Weights of a small transformer language model.
Size: 15 layers, 4 heads of 64, vocabulary 4096, 14.1M parameters.
Architecture: biases, capped logits.
Training: a variant of Adam for these matrices, 284M tokens, 4476 steps.
Each number is 128 + 24 x the weight over its row's rms, rounded and kept within 0 to 255. Layers, rows and columns count from 0. Numbers have three digits each. The size before them is the row's rms in percent of the matrix's.

# v: layer 8 attention value, 256x256, rms 0.0489, rows 45-63, columns 0-127
# o: layer 8 attention output (transposed), 256x256, rms 0.0483, rows 45-63, columns 0-127
# q: layer 8 attention query, 256x256, rms 0.0613, rows 64-69, columns 0-127
# k: layer 8 attention key, 256x256, rms 0.06, rows 64-68, columns 0-127
v45 091:152180144105111132154166168124155164105109131136117145137123103102082123113117134134120149148087106148174170131117124132139139083103129147169133155143113128199116148160103144100115183140099120142070123132086143122123104138081106133132150143098170154094169107192103130124148103147115144130153166101138116133130147148142157183125128100141116114145095113129169126117130144148114136134137
o45 093:139051137115164083115120153134124120145139148141090105098138157115124100149145117112108107086118145146079094176138129113142086127133099097130182117117155129109160118106163104126166080148109139110164111132153109122161150114171115146127130108173127094133086134124148080115102143097135131134112154128157123126161120122092112083139108154099134101108145158138121145139147137138133145122116
v46 096:137104103143110115118103137127120107151141136094142097151114122113104156163137140127119170169106101126102117086136129150113106113154127156086124136160130125144103149165120095148166137142121094069134148140144151160105107137166105153142137117140168112099140077150130119118172141135134144092154137084136104184108064108123156122116113143136196102148063116126106159136117122128121158117165
o46 097:112150115081164127137156112119151139107121127141139135156146127138128106128099146084136142116131132106127131195114182095151134146079143169166104148134136131093151137143112128103098117130164134142144125143124135127152091101114126108132104128124128139120111138136165126146088098139135098111092146153114147099097146108134122131082153076135074129104164105131104135152127158145118111152138
v47 102:138102134123109143064107124118161184120140156128166095115148150147121137121146120131159124107137176141150137107161139141121114136168132126171159160113180162138115081113109110172108144128181110111171160138155120134116127137129112133110127145137153092171164074106153144114097096086096119162149136130126125126151130123125135120113125170127092172133109130159085125161067105175139111145162
o47 106:090156123112108149155109136128136094159132119127100136145088082102134153197115169130144101157119104114119129107130132139107148114141140130100119090134101115093148145136141167141154081147146125158075162108113107122120130161106131139116118112125069142128121181142113123094152134185140131124117097103151159142113128136122152125099149069138171137126129100109141127104154131072149132130108
v48 107:134136142114114117137155136135146155142066140127125163148110107122126133119133153156117115152110117166166140157131104135134130112087129153121124114128096124106146098099099142143073099103142156128110128132145138144092137098146172101139162156099075133157164139167146161138132140108181157157107095156109147125158107081126120140147149094130125153095134133155164113129121081131089127158150
o48 110:132110137120138152150119096117085157084173135146165079116100157129145129086119151141128126102137149062141168101087144129136137166142122118139139139146163141171128141133113154108160168135115148074126121135116126072160142143107112156115107111161150152119090101114119147101110134113136112169151130108109077138132107131112108119133128162145137092128140142101112143124140106110150109144152
v49 103:150147107120131144121126114127114113100151129159113136096104090101109151069108153140103129123145178135105128137103126113134146139145149170122124111128169130120115148120070127149148142104173146079118156113154156103108125153190128152152158151144111112134148132133141135121139147099126153069113180140109131132133148150133107127120183151125125106100142160085128135091091156138153148147183
o49 103:108162157144148125151122167136136126135099110083175134161155160178136116124136159113146118136120123100115104149152129141103119118124130150151059159160072175126148119115152163116152141129103117137101069140074138133144124160087112111108131103098150123115109124128135127143128143145156149153117093134153150089143122093094139132115073125117135096129164169151138133179164130120092159176110
v50 099:112113116146137133132095122145119113113102192099080117157115145133134151116158095110128091141143160117103079146120168172071095124072093113124135151089108134132095101109123135122121097112119121103118120103127141154146125146139164149171138197098143097123104141096154167129161166189124121132095098122140124134145103146150160139115113132117123115123119125156156130080177128144106130150135
o50 101:135120092127098120118170122144104124140131089133155121113147067111118119094084137177113124150082125122147167083136108072203156144166118147119131129115115127168142175108139147137104144167148133131149133114117110125132118078122124125112165087160152151134107114133158105134093120095126141094142145167116119153130122106120121123150125122142132126132119126107090143137105142096109131098115
v51 103:130136125179138137120114132150111139092120129110101113100130110109092121128113112104074108129176100111138129127133126114169112121107164147116147131123132120138123155112079128097091110116075144145125118113109132133115105137124130114151138137133108105164141140093163137112144152089147079171092143127133136102129153135162138091144123127149076144114157163117172094140147134119143142111117
o51 100:106107144144101164069146120143165092119127112139154171106126104157142152118177101142128123130103136136136095128105115135117135147182096127129147118099094125125151121113168133181137164152137131107113121140153126129133168113092102147119127142132143129124114117118116111128105123124134152116163099094098119135152133156113072134144121148091128115132094146119136123140115117152124132137117
v52 109:121131131114107133166121104138118163160121155111135115134144105112122086160149114165111145151110138158122125113084122131134135143082107137126157088146130116090133156117168135119102112113167126101145088101158113142153137131133100105122151104150139097145155125107137129138118119105156114200160123098154099161092169099096147131120148100074148111087086114108198106126157118075116100077156
o52 104:150142115113132120120117103086165091128159125172107114100140165104152165085103104122118111102138111094163134102146140119129129102133148145142117139137167130134124075125093135151179164121113104134163160153136107146116159129123127132148096146104104108118128149131131121138145140146118124096125134142151156126152123145145159118120143127141121115157170168159098145122107125156148127188171
v53 104:091105158137139143098169155114119100169165095128142077133137106145134128129142110081147082096106129131103106124115123129110158112174118117084154158081154141147128117139132134152132095130124131169132111128137137154123164134147159124059112096160122109100160123099104086121151136144135119125158110175130122124132102139105140146120072174161134115120140106124093126098131135104145148107155
o53 100:176157088137140107145107115086132155128091160152125153157123159096132132152139140134104129171144129164118151087141104153162133127072142135171107112170122127100142135116095102123099121113133117112117154132108127141105088089154095150158123150081120092168118149129139141125096110136084144105106145131108132122106142168176153131176178086133091146129144114117149121150118152171141142123107
v54 108:137144113156093118130089150140131103105112116152113101159128129149161108143156129137164157133111114130155120125094136145083133135126116120118114091121110140157152156113176071188135134132144162142118157157135132122131112122116107132091131142143111157117093126082146125110096157163100110119128134150132123154155130091117139149070152130136143126142121130132124064209169113105079121168133
o54 104:095164146105109108142158150162137137147165139085161114109109106115089122131107161127101103091116150078160140125153149148130110100098158148104115157137141130132091152100138170131158094157128081087171109095109088143103121128110134115124140115136147120146143128165153094157137094124110128129150140122101115154142134107140119113172139147144105093126121111136117144054130081122132140108139
v55 104:111168163127064101125162127157102131094164121163098105187147130142161120118119132130073092128111138137107176167107110147156130146110111149102139163095107114131137143124105128147125141094163184159098136099091126128106128096143155123132144120129111153104129122149109121158113125155118114105100180109131129109108169079133137093094105157111135125119199140155171114147163099128123154134117
o55 098:134096129131171168157109140120134112124095137083181178103145124137136114126139135126120132122126153133165095148124093106108085106121117121132145139139105134156155142134148147121130108147112089063169129130121161100177174123136129139127145127124124107147146119123107136091099112154129105138148082156134139146130161115126144152119117141104115122165093140116083141104088154114132134152145
v56 105:128135073110130113091130106123128149121147119155126144103126089103097101108126116129107143135152124126180100103159130145109184141072120169123136138119146149161128161139133139127172126153111094106169115126144136099168134173121120088119145102164141135131159125159120096151123082104094115134151170142178150076103159121144132107139146129152118088082141109130136133143165114139161129102101
o56 109:152104173135137131155113163127094138122146145171138159121116201111149177105137112114115131103108130170095142146122086094107064084157077144156181128125124126126152078148132127119148111103185113140085121146122079135094135132170166163121098115131106091102121179119138137139124179156142174139135125129095124180129141136093124121111140133096130107147088158117144127126091146126101166146154
v57 101:153138204157126107071131087141107121145155104085136156109122136131146110129130093152142119123129139137086141111128127085152108160125159142101117171125133129138177154114097132129132136104118112074162127078137160158136130136156094087104146158140139111115098118083135156102130132143150111134088158160109072172117111120136114104112174151119119130148118186145123090140123085130161113111153
o57 099:132142084169114163132136143086171114095105156146160092158151112152138106084129129131132105139143114064140128169115132141143125125092099133098118130150114143133139124088106139122115164157111119108126158144106159108165160133099135172141166102097105165118116104152121123145111088156116159098134116106141155093163126138125155153119111107160168148148157111124102137102124178158113123156107
v58 099:128144146127159105122135132112122113106170173145080152150117125163117104118124147090077133102144147127107116130110133153100132144088142135082158170099157118108119109106138141167138119114147107113123129106091140151132102128133141155126127142150154113102132105134127125150149097202145170127142125115098106106095159151165139128103152114070133086146163075138133144129157139123104143103065
o58 102:152107119092134166135113113147134119108130097105150120119157138106136158129091087160138108153125137153160154151132131086143117105112081132183110138125110161195157160105072110135096117128160122123159122124144150114120152120127135150138163107112132152137143106131142141150117139093123097139105145169144143142150131139133119143122136160157130165138134175102126139119154127135134134164174
v59 102:109147114105113118142133135148192128103150090132124103188096131100138118142120129123111116115124122112137078117147150121102114110097143103136119138127111147123059107126149094122115124113164123135093102148130127120102185127106103161118116151082139122101098117127087114107156108120122166123126124121113135147088093149123103126086110113139140124120102147131146166108122142135106125146088
o59 111:135101118145173153178144104125073128150103143124120159083155124120125125091118154124148114188114143164118149135114095112149173116120088163131128121086144097125165140132102114100124127114090130105151114096158159098140059096172132108149110120160139135149151125137165110114130140101174131107119134166138129111172092114142120112169123133143072153110129116140122142149146143121148118114148
v60 096:180118143098107157116083160072106110160176151130147118149137125142153143100092142131133114138144108153130121141127121129124118140117123167173110121086138168115111122142118114138142188091150123110167145117116136121151130136110065148175114083131147156109103119160120147117090116125106159134118129088097140144147141158144157142129122120120116081149165098128171126119162129129139076170116
o60 098:100133129126132116139181132153126159117109089110139154124108110132133139119141137123141095100127117123136179144105124125155112106134113110123094186162107139125154118125119166129115067147137094150116139152158159169148176174127142131116135127113137080113141140133128098111150139156128130117124129104189148115129135080102110128102169149116185149106102143147114164129146092074112200135137
v61 100:138111110160125167148148127153151137179129129094110126115173135114143090145125089100073105125089123142114104081130152087187163102104149145091121111110124100124146100150117097138132155139127107174119129189113143068148122160125110089104147107125117094107171128136138126139109162149146108142139123124128167137130146115118121154119122155106135101111082161119136097079160113116153140134126
o61 100:129104148101136112113129135094121122081142153149113116137109116119106155100135143138136141140132161133085146167121128145111062130145100090136121166126141142132136133113157107101126122106113133129119112091123064168099116144157137164167098097123138091152112148117132119108136094132118172111109132163140100122136149131094105100138101104149089130141156126127088139168086142155122135098173
v62 098:124101158140105128057103106138158155138141142166118138143132103110110098167137161108145139112160151139146122085074131104168101159131127088167158146137143117137156135196096099165122108142096138128069125150147138116125102125106153088132109156122155121103129182084142128151139154079123091153120161148154131130120132116115169107119184176102125154157152152124112122152139086120128171148075
o62 097:118121151128107162140142150090106129136129123116120121130114124124126145114149109131110097140112109133141099179125121135100140091165114143093140094129115144109088123082111166126145150137184110148133148120119111129149184158110101148111145080115089116117070099183098108086129097152155112067132115145078133087145101151116100151141103113146137113128094117163147079108125145110116183096170
v63 101:137099138170087115137168119111175091150135146101158088166153093124173155131088132140143149130110141112160120138118125160145110112132121155121119081142130102124136126164135127139157132137160116137089144165146141089131115122119112141105110105138145120133115120102132144109124148114135130148101069112082151098129142147140130167110127182158149091124114147137124118104110130077149096141144
o63 097:130181105064161118166137144105078132115151132148093128132143152152087163095162154092149125051153088112090145150120138163100141155108136105139102158105157171106129127094138111120109122128097168134126126122103134155110116145152128105166129160086119106107119153131130086151114129120113132100135135125147112140133111104148137077120131084128109152138161114094121135170151153166119118137103
q64 095:160114131161122179102161097129172150118110114134136130105126092137056108135099158134159132104121127130129168141182140134152134154152134148126132134147136126144126102110165147176135090158161123131085106119129095128165124151130129160096137149130109093122119146105116103111099138127121163114143102086103140172161140135152145103130143108163196105154077079125147139127115130107152116098099
k64 098:173128162181125139140125108130153131105120113110119134141110072156073112097146174161143148156138095103118155122152122165121136097119120146129079133159164119146115102131133081199138067120129068136126137099139116135130164170122117133102097127174124114139153141127121162106103106143128106127176135122102068136103115124106148076103111132129170101152133083122136113142133143108111089087140
q65 095:097101150154126110175135143129107103142089097141078129090127128150134116149109094130096136160120127137117142118137111137137132097156170169141179118138106130118125146125114119112121118075091122083151118113136123093107113121155153134151134138146129198098115147163106119158123094117133096096141123102151110134075130155119110145137158144116110141102145114115124151135109128135142119127136
k65 101:114129128109143138113133149131116092150097101096124123091146151120137128136084107140171133194103107150124135103127112128149103127145133149126169092108129095116137119166107118084163168134104162155091127100156116132140163150133163148112112118125144165123132155122104123150117121072107153112148131125176150124129171147078112130112139133108157120119117134129119109116108122153162132124098
q66 090:145140079094095164098109143148155146119183141101152117147060097136070107115112149097161118127136172107142133110183130139134135191105131120128129138151120143123125156099170116163133131141151077143118112154140135136189151145111142188133137122110114114129170104134108167085117163119124114116113134117092117113126142120166153100102155137143123119175066085126120099118105105147118092177091
k66 093:174156149111180167110124114148131131113111143112131122105107113122095121116120158158137136110144148111081165116160100121110120176148144146147106177151150143160120097122131117158118106089109101144113113120145152116157082138112091166140128163105103118165126098108122113142129181112140126141101141094108132107116127116136131119118155123137116119124111103134102130153100137179078106132109
q67 101:143120092120130072099156119107118144118130094159154119144135064113143142181110144138155129086110087072131147128139149110139110146116102119133117115091118092141114112121113085111170142147133117136143154150113115126147140119174116105140113150149132127167086131126124111125087164100128141128143082119139109171166160132161128139129127149116139122142116099127154089134150150071115120152143
k67 096:125117117116095122115146132094124152136167135143132131185130126108119126163115181123130112139118095124087126136155135180157118135150060138121115120130100149143161099085145114103155134129156123112153135094105133101072171145125109142124108152119126143129124115111112082147088149157141165161129099145116091133126171129130140161128103120122111130152083095174132148101176095103111140139146
q68 089:164109052126172118090114120124123126126170136148152103132104112120129135126151097124136120140087129131119093098147106137152121165112114135129139128106106118122141122140075082111175128107145113077131172148138108138105149138103122136153193134171148098081142119117103176166087141093148100158142135123112146149089136135146174087102113129111097139091115143091153098143139143160119119145108
k68 084:122103106105148160115142145116125145143155121185108104129164166158131113116146110147113147148124150120129091134113101178118116122154113143091160127120103153111153121132105126126170160104142141095145130069079160125130119112124142119128157125093119155086139095100172130135104101151140147136105091146109121146111154151123111104136117126153123164124144136139112085138139093143142137115123
q69 094:167109121127161105176137104119125130130160140091124116139148127134113107097102138112157158159134133131115114133133068133126134151102188092126118160103101141130117118140138131144129142124082093096120126149109137162099132125099145150146155092140125107111121109094104180150171112110120138170132146110112121089107104124104140090105101139133104122120129153090108138124095126149157095160118